config.yaml
n_layer: 26
d_model: 192
n_head: 3
n_kv_head: 3
head_dim: 96
d_mlp: 1152
vocab_size: 8192
activation: "gelu"
norm: "layernorm"
norm_place: "pre"
norm_eps: 1e-05
positions: "learned"
qk_norm: false
attn_scale: 0.102
bias: "qkv"
tie_embeddings: true
parallel_block: true
init: "normal"
init_std_qkv: 0.0636
init_std_o: 0.0
init_std_up: 0.0636
init_std_down: 0.0
optimizer: "adamw"
lr: 0.00307
beta1: 0.9
beta2: 0.99
weight_decay: 0.12
lr_head: 0.0102
grad_clip: 1.0
warmup_steps: 513
schedule: "wsd"
decay_fraction: 0.658
decay_shape: "linear"
final_lr_fraction: 0.02
batch_tokens: [65536, 131072]
seq_len: 1024
doc_mask: true
z_loss: 0.0001
train_tokens: 619800000
steps: 6734
dataset: "wikipedia_en"
Each number is 128 + 32 x the weight over its row's rms, rounded and kept within 0 to 255. Layers, rows and columns count from 0. Numbers have three digits each. The size before them is the row's rms in percent of the matrix's.

# layer 10 MLP up, 1152x192, rms 0.163, rows 407-443, columns 0-191
095:143125152097079097138128097049137131143135083174139149128124177109131099087154136127193111168124082111084194140150089089049111129119143060138104154129055148094095163148096069082133112140113114134071127110139203110127048114198112131203162122101147115175188140101098081127078105047144113109082137096137088102149169115093150132063092161069161135126107096141147092126132157114098106106099129118125126085093116106135131160132099155112104153159144110107129186128131121116144109097173076135067098138147069156144068106142153111085122108135123090092133133177126104167159123104112133164
083:096138084050062118151124101099080094134151147140129158147083110136114089127169146112113135140074079121082155141153089082087122137132113082106102136155083105135137091121097094120096082117179147122104106090155127073108091088163109104147132148050143116084164085083097083147084175083155079126081158134160139171158083095069138157128161141076179065129177157119162089134137138143129127145094133136164116098128130159078117143117131110101106116128120116089148180133096111105140086094198098129111141137151144161150065135130171073094149079168086062085127132220134112105200092127110139132
099:122037164095123095148136105064132068101164136106097102220101123132043092112147111152137155129096112107078113141122079089108125166135126081166121126086096087143165155169114132111103096098158129116135127135149120145126097084158075087119101109108165143139142135089061122102108101065176113129040160131117151186126139112129154161090169092029151125183126173120107134131125174205176130127099122159146119127104124099118119123122167093090071169131151131107136080133112113110171056096186144127113113122132107095166091089134122138103139069161089157080114144157123172095143082137114128126
096:129137143090079082116167106060138163141150089124136164142160178082149091144118106088168094129104110071103228119132091109089141098138172090100121156144074113147152129120085083122125134151134120135084064141156201110144115110171089155162189092114113106146157128133106096136142088007151122156096128109123111169155139143141155163101090195088119085176126124137144092102090156154120073129115126108105148149095174137098145106129121158115099154115154052135161155115140123115141085098191083122078080138086064110155088127131168126146131113107115068078095173186141167128147110115100120135
101:076141127107091090173143097054138133148126098109142161158116128125086063142177126065115115143066123079080176169124125041105116080114119041136117142123096098153110126229071142089097102138149149129069103101125143151143066118144118143176126135108186135137124119076063094145094100088156104082091131137127155202155092107095137141088132137075159095130151145134149125096127125145125123129100126110095134135057123096087098165149133167121107151137160116116159114147084132116101098098182148127106102112136133168178054153128149132110121101156075082102142191168106154182168153126084136121
119:070098070188109081123132071140076101169190131128194163157145172109086148107143069074165126138111069095113120146143063105101132117125125117110138142115146133129088166115158132122160161107132092161159134139188136078090086153167106108168145096116067187056164135124104093110114170027114108165148145119167097166079104099112162135156089080114180144150162114100064174125153134133169175141129113152156143113124131136130120105175076151121120107157176149107067164171166172115181128122148113124113125133155069101107114138127100072126155097155127122104079138143088127130154062111085134123
081:128120145109072083172137118066155143142170164147117125146104113121109057134160095108143105192104091120106181128141103091117086132124109131144144138118084089121136133136056108123079042095139106165099126138120146104120082133155128132146105085108117108132153116070080089127097113076118070112021176132124119110131090147141145158102138124089176102144186167154137107135123091165129077117097126132111118119075214139076112139154087151119071135098110078112101139151106103114075096117202155120085147127114116132097094151127105150127160119155107095100135175223092133171155056101081135182
115:143171134071143192120149067106053166125099145076124119124137144099089118116073162106162160159107088090099075106134142093114118104140139109173117174115155097121155114157120153157137071135180166143119128121141141164138122134093116111116109210135140157161106126085108141117168069105127075131113125162119166199092078106161089152082206108095141141128106083169077119115121169214178125130059130072117102117153180077102109111110139131109162119097116107096108125087098115127098086142149124141135152089187110190109060159130138186122127130137083089145103151145080154048120142125080130119
088:098163140092088109172170111089123129196113096148121162150122135095094081107139126096147099142098125087122197154158114069060131116129154060133132147114082115130134108175048070108138065140146120137102066127122194056098090117162118101164166113109148092156081118103090085147071088069183044121108144096102108128121136127139140108085127180080143104147129123134103107145126125159152127118129126114121099126072129119100099112114126093108119162145150078125154168121129110108155086084206092141085114154144099110150110089132176130101164110093069096110099180204139111135142140091048130141
089:054131131104081107212138113072126131143107113126093143172112135104052077120154129145160138140093095109112183135137079075085125122113126118114129156135074123128129128183064069074117056111203154112096109124139112112112077082191079116148154180090174102130126132050101127159045114055127106094093148114105144142148055108082131110086144135100146112149154124134149115125111109141107113120135118118127105120122135114106104173132101113100117135133099095095141157124092096125113090139201164150083147129112098166131081125136182127068138064120069084107124155202127142160173104127098127147
114:133204094097099167169153102103127128100076124205127118080110120076108091146191121102158123154146122118137166150111106105074106110123111132122120098132121137165155110147110124126153147156164177138090104084112134168096107161129108091133097148129154061154102140121110111161119156122159146102144080159090116162122076086154159170052136188112183070108177145091131108141173141198113099133066133074055087061121168088077119125113167049127137129115147158159156144145085091125120086123169122153086083184147115116157118140132147094085169120121084094124108098150053141098131149138069122079
091:113146103107075084146136105061111085081126149117123159116123126097110062109141159118120137097039132103114175137125066101103126144110118041127120104103121113131131117190093125091132099146154141158111114155131155121139065104171087117209159112095130106128171085105120122151092081078182108141090144142136130112189091115110151154074113118116121090127143105142123114143105117111113108121155105060120101092070123086117101170153076141113116174116120095078132157151074145122095106100219090127090104175123105104138048127132149076118124104113064069104149119214127124130179141063112159167
104:082126141118082055181151066122146120135118125135160194192151117141062094124141110074120133141065131074072178165110125057086092083114117050132110139105103091139106127200088141107105071110155113091116089094112081156129108097158126122167125122108154125127128141084067117164059124063164136094108133159116155186125126109133165133103152168101172103139128154161159119100129157147133152104087141118093081123062126097108121145146093124123147116135129076108133142135087135127134035073176180135097103149158161174175130123131119128117143081176064133104139157169118174155153158121104133114
132:083182111137128054107115123132113112124118135136134177153093188096112115172090130148106133085076141102159207138111131057086137118103159096129092155134147110130077133122134082151072048123121112128103091152142036151091145171118142140113127092083162113115139104162113124142140100124125067087117173209107184180187133163099126152137125163104088104102147126152167144050128092103120127103144141077115072149115117100073134175092099142121197138146107155100107119112083124131114152132147114135159140111149161140162122085130155096148157031187122048143120100143161142200133133115127134137
110:077143112127107069161158112088084096135123077111129163105099205065100069120153137091168134100071080102111173121144090060119133080103105079075114185122114131099135120206131108106124052143185132088111104129134145121146090091159081139140137202095163172113129134098094119111102072096149105135120139180093146120146051108100102122100108098078147123205141149109158131110160136143131131118118118113155130135135094071077139154129092148134135183167144132113130176170080123115110108112176138139103114161171132154138085163128143063098177112125122070134126196170101152186137166117098133118
123:118141079150111073142139090132144098104148115123121155119115182105135126087100169063185129167107117137066111114151137132136134070108169078172098137108141129070099179197107086135138078115126139148110105127145126163140122131079116151169172133087102097106123105120103103108146059122139145134118142130178203133122110141106076135097137094124100164137140073196131116210113098139156111091109121105117124140082184091096112159118045124132162116125081173112056148093056182135181148145141083108096104082177175193113088145129110109103125149076111062133130155161107096187176125103125120157
110:148118157101127136169155080108089111134099165084092092103096187115113103155097142164177146133118114130114128116118116114160119153153155126203117150135148110143161196090138138091154101132223120085109100093116118128075102097152147096219111131145131163135101138054098134142160078109149101138126125056102092168111178102109123133134155081104138144176095151144095138155134115192192133140163127185078148146158146070101069130114168108123107123101168100067129100112132153130145094173152081136131153094145116090164092111130114164112152053080091139125092094131058144105109140069043153161
105:071173126107103080148093099067121120149144135105116118114093116069091109094132141094125121169086127064105109158188131085082122073106119123091110167125139099111135101162037091116074052155152177122088058129179126100129094108170110121147142128085173109142142135121108105128121137075198068143131165095120132150161078124084147081110161132106168092155166143153132134135148062134129116119116126081117114111131115095100117139163084135076146146105139099122149102151064105115095122077185087129097122114141126147142094112143194097098129126106083100014125124188131125165175168089113140156
087:099162116093076054179122080095123121143126127123128122179105181092103058110180132077142132134095101034087180156120079057075088130109169058123122144138076094099131117176075099111117085118138133142097102132111154114139084105144096134162132114086150105128115135121073103135094061042171094104098132120154130184168102132096155138098136166060128096158155107172147117124103134138129111120098120114128111129125133101074106167114114141118120132130106111103122147105092133119130098089216142132074166145141110157128104139123140100079157093143049088101127176212080133151168133108121122143
089:083176130103072087172129068073161153148114103125094154143129142055088084106191117080150116134100108073087165162134098047085111105112142072124117146142097097133143134204075102113097066127154120124067086095151115120143056123163107142171132118103134121129130133120087080109103120061153126113090140122160119162151116137128198137080162135093146086153155161151140117113088114171148111125099106086100111128101156109081104148124140136091102160145131092115138158116083117118118092084199126143069138138176098170186124154136171103128170095121072071111118163203117108101156132126083100167
097:097082113083067084181161128080131148182130122123120129190111148124086074147169142097123105133090119104067152119122056101099121126148158050160116171122123106134164130223113109073058061114157128107145110122145121079115045107167120129153152106109174118153118148106100130145053103078145108135108151122148109169118107121120172145094121131027125127169100140129131112149136147129104136134130146138145097092054138111095110157126155165107082135148107115098113144102089119140140054067177135134110123164161112175167104069126181112039138133140092141120119149180118140124126107166091126148
137:114152088124135070148115146107118074076119221137107129195106143091099130151088124101127145158145003080105157144163147143118132143112125105158127090078130119137054156156129093145116112161158153190155115123145059202171140122131162120165156159134133114095138125142072105136133121127139167129064106167146173116110152102122112129140133085099103128151125126183082083152145049096141129121127124089091113167149110101070091165113093107124131138147108134053123082195077155119131134153141124128079097165127175132125074195134099086130100098114072113140145121165045145150149119091112140128
091:075156126107104078179142086067124120124125129129132134172145126127098074133145129086123134158081105054064178177123105036081076117116154058125129158120106115129109126180106110096084088113186141112123081114134124118164074114154109143171154108085182132142122144073088116130073114060165101101090130169140131214142103114112166157075170139047158095172160134157153121130131126155142097117093115132134078092084141114084118166109149162101132131121112124089136106112060143129141072081191148131097118136146133133135129128132131102069131064139102103084128157210116152128160134115097126117
101:130157110115075047145128097092134130175082101118123172156150170102133088110130098112182124152116115034109179127137117042088108093127128112142102172128074109116167124182109073108080069164152159082100104137132197084135075091169091138188118120102144139137118094128072083128130076045158076137111136099131114158136128121092163111094137138063131141159170174178122135114123119152137123140107117066132158165090164081088110147114152163106109137129135111135168180127090157110099076114183099136102116117122122127204110158141158109093127092121107059099125175167116155165150103127095130140
108:048160130060110127166201100053133123154085084101108110148133166123154092110134115079126103123093104065117166137147149100113111093101141054119102176155096125143118114180083145125128062135177141185144083117125135098126101113179069129134106183098192121113086079102074103170133074084167072115155133166178160146169092136123141108119116122075128109141142126182169073083114115127134104113104123096103112140088117110112121127147108173118171204106120118118128172152114120129134134144189115136106098149172120157135051113136143111097164080088104082157113172165103150106136149067131155168
147:113070134133122133136098139132072117167087128127159200133093102093110107137142142091059157142097150089083105136106095106082131077137085130116113134103116104140159087201115154088084136076098104108137125152135203130173096141133053063121159128116159197127120091121083154160129125090124115087111155124161117168148086068104075127104099115078141153132092156163096120152098154194133139147140130121077139128069180087103126147086150112128185158175105095165183143156119102126153110083161107146123081120155098192152072149134194110153124081113119160106143189147088191135158142094102143075
144:071111094137107138164092162101070124118164177140140128108061136146090136126128119165113103086119126146166217119164106128084090148122062132090135114138074136104120116104124062099049122159159139179129114077121141144110045200103129078151113109117128147111110064122137109118099124071140146147095135126171108169101073077108179122107163104121136086157117107057117148089187067210133143122116122146107098095143150191080157154161086130123159163161080108102098154170126122111128109088156069148109153165141109158139113175134133103121140134168096108127131105167134120112164093085053148144
122:056069157157143084096146142096152148151156103092141166146115140121108122105121065133172118116116122080113151149153062096122121046109099100117135177091129118113103082108030124115126137134138115114061057157195130078086105121186107134137140082118131145140144140156091139119126168000153137173150132121155112143094115129087142084089107097107178122159129159140166146137126135102199127142127104152084112124131178162106188082176113170140173172189147141140110116173080171122139133112159121123098100107145082085151151109124139136108104134162127143086107131157123104070157105153086138096
093:051136130109090102173140130075085153133103068110132157166106124140113083134158156091135099144095116071081168147150128092063112078128152048103084148115121109087149115227080106119113053089148126150119100120146155081148109139160114139146145084082143124168094145068100089138059121092164098150109175101143101189177140118119108134058118138081166073133132150136186134134106182140118091133129133142135086094089116104088129138173115161116124131112087101081154155114049160120087101097195144137087109118148084166129098099130173105099122088145106103111110148181145112121179144108122135125
093:154074129121132130194121131099144110125140136172078109161125130125073086156133087146168077157121115140123173124129066095058089130140167083171148137079071084171141140121088127127103117091086112080145079051161156106100064138162146032145132063118130074106114149104110101131115103096165077073102207120162135124172173088117156135099149137059133117157141143121102079106141099128178125117123125097101107131103158134040107123131155167113093125119116130102135183121105112130153098098194099144114116132167086088140100071143153159090168132145092113086168124196130135116129102115090118113
076:079154124117089055157130096098111087123155130127116136172109151093080085125160116095113108134086078061046162150132111025081082118105127072121117149119082106133102128173084097092138057135152139161106093106161109111142069125142103138169146155072143106146124140082087094122072121067153111138102166120105114138145098125109159133090121168066164097148133118134137115122108141155121109139111113116123092104109158110071087157110112147095101138125124107085154137106081127112136101088241155152060148153141108149118102139139161092082141088131065069120122143231131130131175123128113124149
100:091180120129095086141108119110079149132085125123182186133087128103104075105205112141169125148079133079111110165137099075082056100105138104099093146116092094134101139147107123111118072153154111065064099093147111106133064123143112121166111152101127114133164149089090093123086155081171109097128165167122083208150101147071153148106159114073197124158137138143106138113136113145149146143102109119121090121126120092092092139119123148090122152145128099083185107123076112123151104065176133133121136154153092178144036123141177157066133101134090117059160173180104150114156137119063107149
092:078116126120069075166156102094096129122133102109118169178127153118076055108131149104130146138072118079082176152124115077094103132119136046105120144094105110123118123170086108091121081131161093106124075117156150075147089140204096129152139099093169115131142090069079103149067114053168099143118152065135110182165151094109156137064112142077138120152113154162125135200098149147135101133137134083142110106112105090099112128134117123122090186151114117114159178091100122128157091086206141145067101164141110130137102109133169112069170112113075124087100139199124163106159103154098140143
108:095074075114116094136119170120102061125159173149136114175088099137097132155134133152131160171130045118107080154147127132116125159124178116127125150044103114100135197180125097151129083155130171118155073109120116113084145125139125068101147109124220130109154111137061103135132113141166146104070138173181148102154163081143174149105128081032094127182109102146167059123167099126133143113118120118104119131131111084081098157122101135119128153173078164008125137150098153136137110107160067129175096094117105141127127153132113124082093131183069132096141126159127112124134095112109142148
116:111146129108095107184159120050129173171129095153094182124074177092117109111143125162198076134086111129031149142153095114119091158132088079110123170198138134112095139149094093114073072144159148137057109080146160127127071149136109119128089111094124113135176068131096092105131117093150147140096157080095080160152114086121108169129164173082149139106140147109140147183136158153144083148088128074122162125155152165054098146139144197113097137087174139139140152097122113115132120130160131129115143142178111117121118172134181087119150110081044070113142127158118174112157121151077135169
135:096156088150070113123100162025097096143148174109164121143045162167126094146123086122088155076116168129129181100152080127108068150129103124117131139082100138109123098114108083111083148173159141149151089097154161083052118094144147107211153103139154123142175077140126114103099135105128119163092137139133082104126121090118128127119066144132115137168089146103115157142106089212122145131164137163149146132117135135115191161152122130131149151137089142124092167134109127122098087096168099141118136235103150141139112143134078077067183113082146142064074118166119104187136121089093115176
092:078132101111089100181129092068105119129137110126091154158092152110077071148147138109113107137079105102064193140159115058080090073120112055115108150119092119135128145193061131089103081116130135115105098116141116098149075111180091135150127115104162129121163100112080088134055114048198114100091167165134113138154115101144172144079146138073180078172157122149162120112124132133103102126148124120084086151075156142108105157136116183113095155116126115078135141136082159127134084085197138139063102157140101134163086126137131115127138094134081081090153171199117126150165116125088111157
# layer 10 MLP down (transposed), 1152x192, rms 0.105, rows 407-442, columns 0-191
102:142122165126134126131078116102142138157122082210142147183181188134104155104142124146134114122089157149121143196106131170068124106152120129071131116117112083121149128142125124142174133114137141087120087122162176151135060132173061126161118114149136130178150140107147112138084168110151132142104127172115108107132111078124159130094133089129142093143112131131162187226157169162097152111151128128147128134057098125219096145117182121107148085155178111118130150085123157122121160063145160135132130201115130189163094124115113123138115093216074084063124132041109101146118104100060107172
075:151081078158126139141119130101103120149138137121072063160095129140142168100125090132113069176132083137153152091124101184132084084134139116126179167141112133098128109146163101208158139082118104138182084138100133139169101149150083122071112115170171133117134149145055153115147083138143129161089166151140149095152168095151142136141161151189087168101125121122115187177133172072133115107130163200088154084094097083102129151126122143165142145152129131162112158104091115120191120123119151128119134052089131174101181092092155181113078154126109180099089093102108177104071151182219125159
106:151099137119160141147109174145101135074174090119073114154113084122101117094200132138147094182137152167162170141134166110142091117113108163105080114164189118069083155170144135105090088134159126156044181097127106117088109139139164121151113151097147157136117043138084121110120075106145163137091143090156182154147085108144195128114161129140114104133168066145192139157102122139169109082106130130120124109055146142154127102167084129139201082123153195148106108116148104145095152054116056136115159156140147221125162129133118126127090134145120139101143153090141138114121134098123117221
111:165159163171074146150092101068082122114141137183090141175104164089068154091140151126152138068106122143139127154129156151075125063123179098144126152119120125098146169142164077139167079117118163176070111134130160114087132141146116164125182135133098160133168139174090148160164131145169177127100149157100154095153127119192120171145069144178090095162140131103149161175164148116111145142167146154119054040159117139190105113091133075143117102163165140078154139145108136123145137099107110129073151109175123176089127160089160075165090128140081066154103107052089115153090085119119105149
084:109176102139091047162215096096100122145156118143137135121130141115023083156140158124160126146098099106074115147103137066121109100136119080146105129149116078149100080212146137147104126133163115142121125128133102121125089133188104165140153133129173108130173107069082105175140094090137110109107184131147187192178177117110152116102178133091162119115139097125139155071129132159160106115096145146144125133091145123095133157139096135145143142173148158133140157170106129140124112059045128119116135195151117175177152128116141125134145092131116122120148172000116156138127144133152146121
104:194152138084127160109118123167180172136140080131093096166159094157130164134139145159114103116128140103163150110137134127114110086110094143148137034118151137091144090170113122120091125107123115115066156152125233195106153065114165080123080101102170095142106117161134072139131094153106125130152152207122102073091092154135077142130121084131100091087133102168166139223107185131159097150126116136128172165064078077140129159122141181098129102125158178140135152110138122102085120069164082127150101167158139146111107056146078194115145144126178132139145132137108105129111175131170132145
079:140135103124104119149156122119142156133116164178165125137175104071111142108147076057155085152136111102154106144121105137122107107124118138128178182084105158146078125152131125135086073093124123172135171144137198158098107043081091192136138165159109112124112096143121147165120160098092106144109151146130164202075095182135184140153156165118136110093065176104125114126147154159095095082096121134145089070099149150167115168093119071151213151087138123153085090133139152135128140136101150149117140192084138201080113138100097194168125199154136122128101187093139088157107169174132098141
087:094127140164148140124149143119101142165128067145147102117096142163118160198109104079107109138159110086094126175114116100103109158128153122169145082102153082122171043157105154144105112184144113166191045094152160144184157114132123126086139122065134142138101176142124149132153146153141074087121167137128076155134146125098117203126116124150150079156085120149095133115119148127064126115169144036100047130078148174123085138088092180157130128165120131155091130137164169125127073130096080151133139123135167137064136194116130092136119090132179162119090130165128180090158117205139086108
077:114146115146136136140149171115106137172136115093085111204104164191076157149180137118146078116121152104176178178116112123113087082141131073096139154106131128128117102159144116145111129154154104156144147101104144062095127109161116127181132130131088128098143121125102181146067089143150106122105140139115099165199169120097105123158104118052135082154057131089157179143163158092155155135123136078157041128069169123169111144136109148164100150161120097117158121086131101140205148112108177112051156174168132180109128145102162156091188192143086112141128146067106115106149086124067108183
070:116138073107124111094203150116090139156091163134102089149035126106061129181148127131131122129135124104112166123110088098117102102095101145090179226115128153128081201190144165097101118096176079158086140128094120136131167168114098152135161153138130086163143188123127140134104119119118101172123146072132083115144121203115151077140125117118093134155158073172156134124177111133130142111079154117117111122140172070148041131129123113163154165135086132105103136118193132163166185153100123145076109141119119189129100173108118126098127174116100149172133127083148072098115128192182112172
088:089187093112143129171155135104167133187073133096101122126173161099091094176121187106178143159134096145147151083071180163178122153102117091147173127154164118127111096109157105094181145154131131036141125177114231135074111144130119162146087183130159074150100158170121090097124154110129156100124064139173121142133167134123133158069129167118185080128118159108155135165115138148130096097107142151112142158129177103129124146079183113117147059098157131073112104188138112117112120103124107124119075140107090151140086171119072083156188101143091120177147106149099131118150169133070097110
137:173164048141135194099136143126110145098054155162150154117122088099113125111124112132186114153149151126102154159134127077166131131090187102106124107142121102122113130131122163115126133021145116128105101140061131114123131057162114098168125128094080077144110185111113113099117133158105114188170189033168107116159149113104116103069154067121167140142139171172199171132092153071143137136098120113102204132119134093152127092140148100140122131138131181100154152065141106166157170111121146134099163183125138125105162086131093146114137142127137171123190162096096143180129154162165124058
106:128141113142093072153176114128135162126107116094086094113196150106052080144147181126110102147113095088112152149077142062140095144137151051149120184153115091133135097165148202130141092148157149137161097128136129129146142106135118107143075099147165154187134132079040173152109122089180052143146136111128146174159188128118167129108115127071138118172123091121159160132114135116205146099123156105107132175052171065098166139160170165159181122138141123119133147194140123139129109054095130118104117163127095157153154098120144155174143115114115067149129137049109114127073156110103140120
097:086131130133185102147102147149169149192150193106094138152076089139100078095182134170048116068131098112135184130124082115167139079142114126167135081144109139093060143186171123128068102161087108135155064128128128122076125141102137146112146177083142151114109075110092143127176147169117109132130180083181127168155181104062077119156122111145207126094141101141136073085127154110152095129130120098099058117170148129090119088148107193117167113128131148110156171114100132129136161154134084135181166114137135116157155154126135126099183126136088141172160099159087156157145159120054132149
118:138104175110163047148130127083123130128125138096130111152094199160099085125109153102138142146089031106088154190127133090080169170137107044147143104180162100074129152205093097121099145167132156132096121138106137130121099082183091129124168137126167160107143164154144113101183046152152118160128142122100099147163131111123116116112137170132087138161133139186070141153140140135128134141118139115128119159132141087154120185079124134104134158167090061114096135151121073128153112088109130124108118127104151135127156182120117149145169039128127058172218126099153179121152124209141130106
105:138150116117114069104134121117131138161147158091140189132174125148076147118104075139142176130065140120122136160102142062138071146113176092143118136155140127109139189060132143123094134116097143069097127065138125189119143114139108066178088127132188151110079123118111153128137126152110112126168147107138109116136100130104167141146188139110183175123115167179129157105127061199173160126154129128133154126113127084095149141149091112098135130191205179136060108113139135111133106109123070132169123155178134200185063136137066055097178095171093100146169112109116114168165087124103103172
087:082211147096149125136114138095135124086121133155166099068145081109156150146132090013082130132118136152164128137112097157078174146106135153043156093095136160099148061192090072123067136121122170155161101134103185150179147141141133193109075138171101092139140135146169095102140134164082150111147110194138136159109091095178104141082132110117097124082123122150145120086125154098094199150139108109155112166103063155196118148165125090127133129156132104133118150217077159134091121124175089146121125165098125176090136185109134129159108111158152130137137129103158160130150156126128119097
118:152173046153094100081119142101094102114130156160153110139085159164120160139175128101109086178157135099096115169099117150133137139102090147124140142126083179087142143143156148139156121128135078107034136175127131132085130109135129059170126104098178120096148084147120192112106176150133055116149122119081099154119124128098193099107166150147168215095151174094119161159146130139156148071090123137170064084119119204153113125129130101147136113114111104081143140084154133155165170141121113134117247159118129078103136141125095051145131182149128134107202125083136150142120100124130142119
058:123127036107085140108123156132134128139132141136132107137092198088035090117195165119139144101145113090101122140107137133167105114122171099123153113122142127096049115163117080098093127134125103103134118154147199098124158163151116146116127096133149116133163128141088080133117144094118101089162164163152168181155069175072186153094208119094158098156115175139170092135167130135079113111162140082166140134112152151158148149160085115174177137132153147106136109108124146165210100098073185095076153160127113147094160191098146092121167136158118152096095163036105112159132122151175114095
058:155184099113107153159092104086168124148132108121100147171115194111097144115150117119114156100132143159148103213133113085151167115132147073076174140104125152121103098152148153128128091087148103086105096104158099110134090171101129136152124144108122082107178139105124145091169115105156136120144082166137136146126126143137143124111209110099131132165133176088147129133101117117128214106111130096096101176143137162143155095168168162100131215126091128120166088124110142111147144142078069119123184217130103161102204194061214127125101146157070105131083137046156177150135141106076122156
083:127171147125084130155112116071121202092100148154115139162107145092104074154154118170108121114094125126188167135111087101120068147116119112128147177144156085081049137187110163071115055136145126183059131118158105132109123123144122107173122202130141128145145130106125169141079132079171130135128148083118141179042102138095167124114147110125117108102107134098122131160168127103203197124124135129146085107074135118169096108107082102153141150166120120132134101154108125136152154097106138138150153131161148225112118200106172140125144167175071141083165148068100070161148123158082142173
139:128131127126034123130159112111099185119134159143147092123087140101137123155090097201186140161125101103110118114119082110132146164064096088089118129124156127103146120112122100156104149164143166112067107083144081118131105233150109134185114141122125132192131116111064104166114160129148099155103142086110106133097118110060154140100153175176178179153147136153117085095167155129165222147147117109134055139129148150100133102104131084111149136113113148103104156150102144116187131136076100144139182140137135123131117112177112138117166154142063188099130146018119161123128074163079131178
067:099171106129093124154131094088103153143049136151128138111124145129088149186151185159039125169143119080086155139103171069125118115158185089142176154158136141140103140136075139125138109125175126079083077089126182165139105176140146138191098122106161118137071127064064129160129155118114125125138118194149095155097122149102112180125158142081148073194123176165121102163181147170141113156159140145116138078077098137100106132067130130132153171137105114107141086144083142136164087032112150134114147162170133139066136184109175162111128133165117124083138153064134098160126111120098136125
093:114192092129070174149171072105138162128142121124131196181107159099087100084180136151141137124105071104121140155082193098093114067135139127164137182091053103071135149143130084082107060192177081119084113153146141096084093123134145178160127154154168155129182136122099124109186127102132135115085108122157122173119119156090177132140148140093130097172118131087235121137146171136192123112113148102140112204154095133143081145163144105150143167134113177146099123116150098154174128103105112121137124139148114073103123196104123118103133118144121119147112138048121136180109131092091114154
118:091140154132108101118126117072129171136153128123114112190098123127053123160149152108142189135117129121215191137145129134113140133121156045121125091143147094174092156156135147155122122137165129123107164158167075156154126094171066173117093146139189083150117142114073101128151108047147145098183110120168118149202075098169125131114171105073121089187110168152173117168136051121069100080103145101127093151096150101065130142117129089099101130109118148114140076177127166130179176059090139111073102126157139189115137148120116168075170121134119117113123135121116175119161123155128154161
153:147135133115130151175114063142148141167092132161137098071072165132204083125140113119145170145120121163131121170180149067070146169140069159078129174138144087124130149104128108105152101171106142178206125157119133062130105179103123148080108078117101170152080113052165172129093133152097018215154134151162113119028111112110141085170135118115129122172117130165155157118065106129150162145136125142140142113144131128136151099186107132126059142131119133123149069103130130134086160127122135139134131114133148123111146106139120130131141102109146171104059202125101151090082104100155110129
168:148105162134137179170108102163117161123153113181146123073115154129066163085153120125076161126157149138115168161154128191137130087125107103187132066164060135108153145129124117134132143200112100116142098163121119153100092146123108128065083182089102133117145128105165130145172135113116088121153137125166152150071070103077175146145121106117070126130073118055134152113212133106148122188100108190054099144134102147134154101176163122156132165090123129086124094111136160119179136062113146147096106134108151084142168141134171090160066065157169136141170144144104177096128085097098061132
118:177114128079110134143125095152145148121141092133152125143135120139050056103128124107118105078144142124101160130142108130080145178095166099143098130136154112122111072145099098160135178102043109120085095051138118130142160145122113107084098171128164102111107106132186087139142127151136110061151155101071130151153075140073108132157106046125108160151150143141203121156187156123125166128187105157082170123121071142114204142170107163167106154170101118111095160112099092117100145075150136105164120090114176106182131131131151135089143155215176177136126106117213139123154134178148153097
087:116234146139048138116162190126143165124087140114151064149140188072128106169123108115140119159121152137156125158096087123109131113125151076077175145113127134099140101151090170081140134087147077123118157119169093159106139121142097089159128161121106145180098096053099175150080136076119126120117162149110145160134094136118128110129142127096084132167131135148113117141148108169119177119116111132173100108113185139165108105142136163144132146125123131116153108123130146165120119095047110152143195115143115175080080173156172173108104075122162146076167163058128113199125089254126109143
103:161117107130087111134096154164115137109120150179092097132154147144176144159128114108151110135116158111153075175108132153088128097102159157180169152177145140110126126167174143102088116108140120120161102035121134163103111154056116104103136145065078097138147146149147128131114124088119123138159065116125180068155171109126162153181100130130087111102082142145087142143193140091133148133080176117126104099066121118152175139156103178115118074138126150155113182141156106132200162132105133105134126209162058219102117096093138163046083170131109089056152174123143125159130187124144098127
042:184167187129103151125125151084118091103167072101163129135103145080116127118131125134100149183155153131109194158109079166182127144068128156060137112129102164128088157154134112166163121133140091110152082198116119111135127123124127102134083193102088118111112141180186169161110145120133116139156128133167144110082106095149186107143107081191090117038139050118134127110177124137145146133133129129086093096124095085188160151166145038173137158126099134085148098123101130164180095132104184132168120153097155150112181150090132149110133188142162156109107098065110120135081156165188106128
083:160129114174104096109135089065080151158137141135150121135134109166074131145110179154077136115180165129101133167153061117165125185127195087145148137113142104096107128107147181149169111153163100072120094099124091094113099096151182100110052179111137156122103081139090118153163101117116151112150197115165099127131099148120191130093085106103105118149112156114094096189153127121179178116083116117056123137103107121119087150161094146150151160114122141133136119130144043126168073115118114142129142107158178194110113173126111096137129108171119159084160237079102143139152115192062134136
088:132152065067161162160144098130120099148147099143152094223076108102112153146175100173127121159121117140112106194093112156107143158114096089102151161117116131094110118180091120154127050085082123119137142120116129116133128082146144125146114135064117155142178108142103176132130127116118114085113162119104170203135141147141112094081123109110079111108116171130180088167139166126135127144118114127130095078076112113155150200147098142136200165125147085067146084136055155148144123085093111155094139173140124161098109151101176173084141181202155099141108134101196135171161196180119118183
115:096199087139061162130162102101095170092162105148156139085109169093155095147123113137130160115118132122112122172137096130143131118087086097102142109147156087098090116127112087110096123182186158124080071066161123143113111188145139148168164098099144136143166132137108146114106124130198074140143116127088129122121117140101135172101150135158190156108166129108139078086110146144171108163142139131096074195143143122110167121130133139104158123134066108110107189148108152124116140111134107150138146169149144118142126129163145144134145174123053081110075131000113174176108164139064121205
135:097133093078134105082118113111106072110122153182119093089108153124108120120132176068187148111162089188134128145144140169077178089116105080096137083049124131153083094148145098099117068165140157130119130132100110142057122091124106077120102181121165149119172130091169115128118084096169087104117153138114141183120174129216206127157138179114042145146122118127169058136157175156107176110136127167106125115123118178130130133162102091117166188122109102143111116135147108121097132131127187119132183166132130148171196174122121142132072135148129147089130161101186137212117124145134126109
156:097111107124133188138165087110189105114131146151140104182095086183101194151067073146081113150138117120137075114137192154071227092111107110149072130143108126127114129131156136140093114162133100161176102155112127102133113149141158094083157132125113167176126113127146114146148151107180137111105119103162074137077154130114126102101139198101197148107183110126124156127119159097168109128101144105142120104108156111216184154160146142129173139187134163180116071087175109093113135132122149118111104111101103153194204145103072115152090157088158118183082114110135126069115076128079124101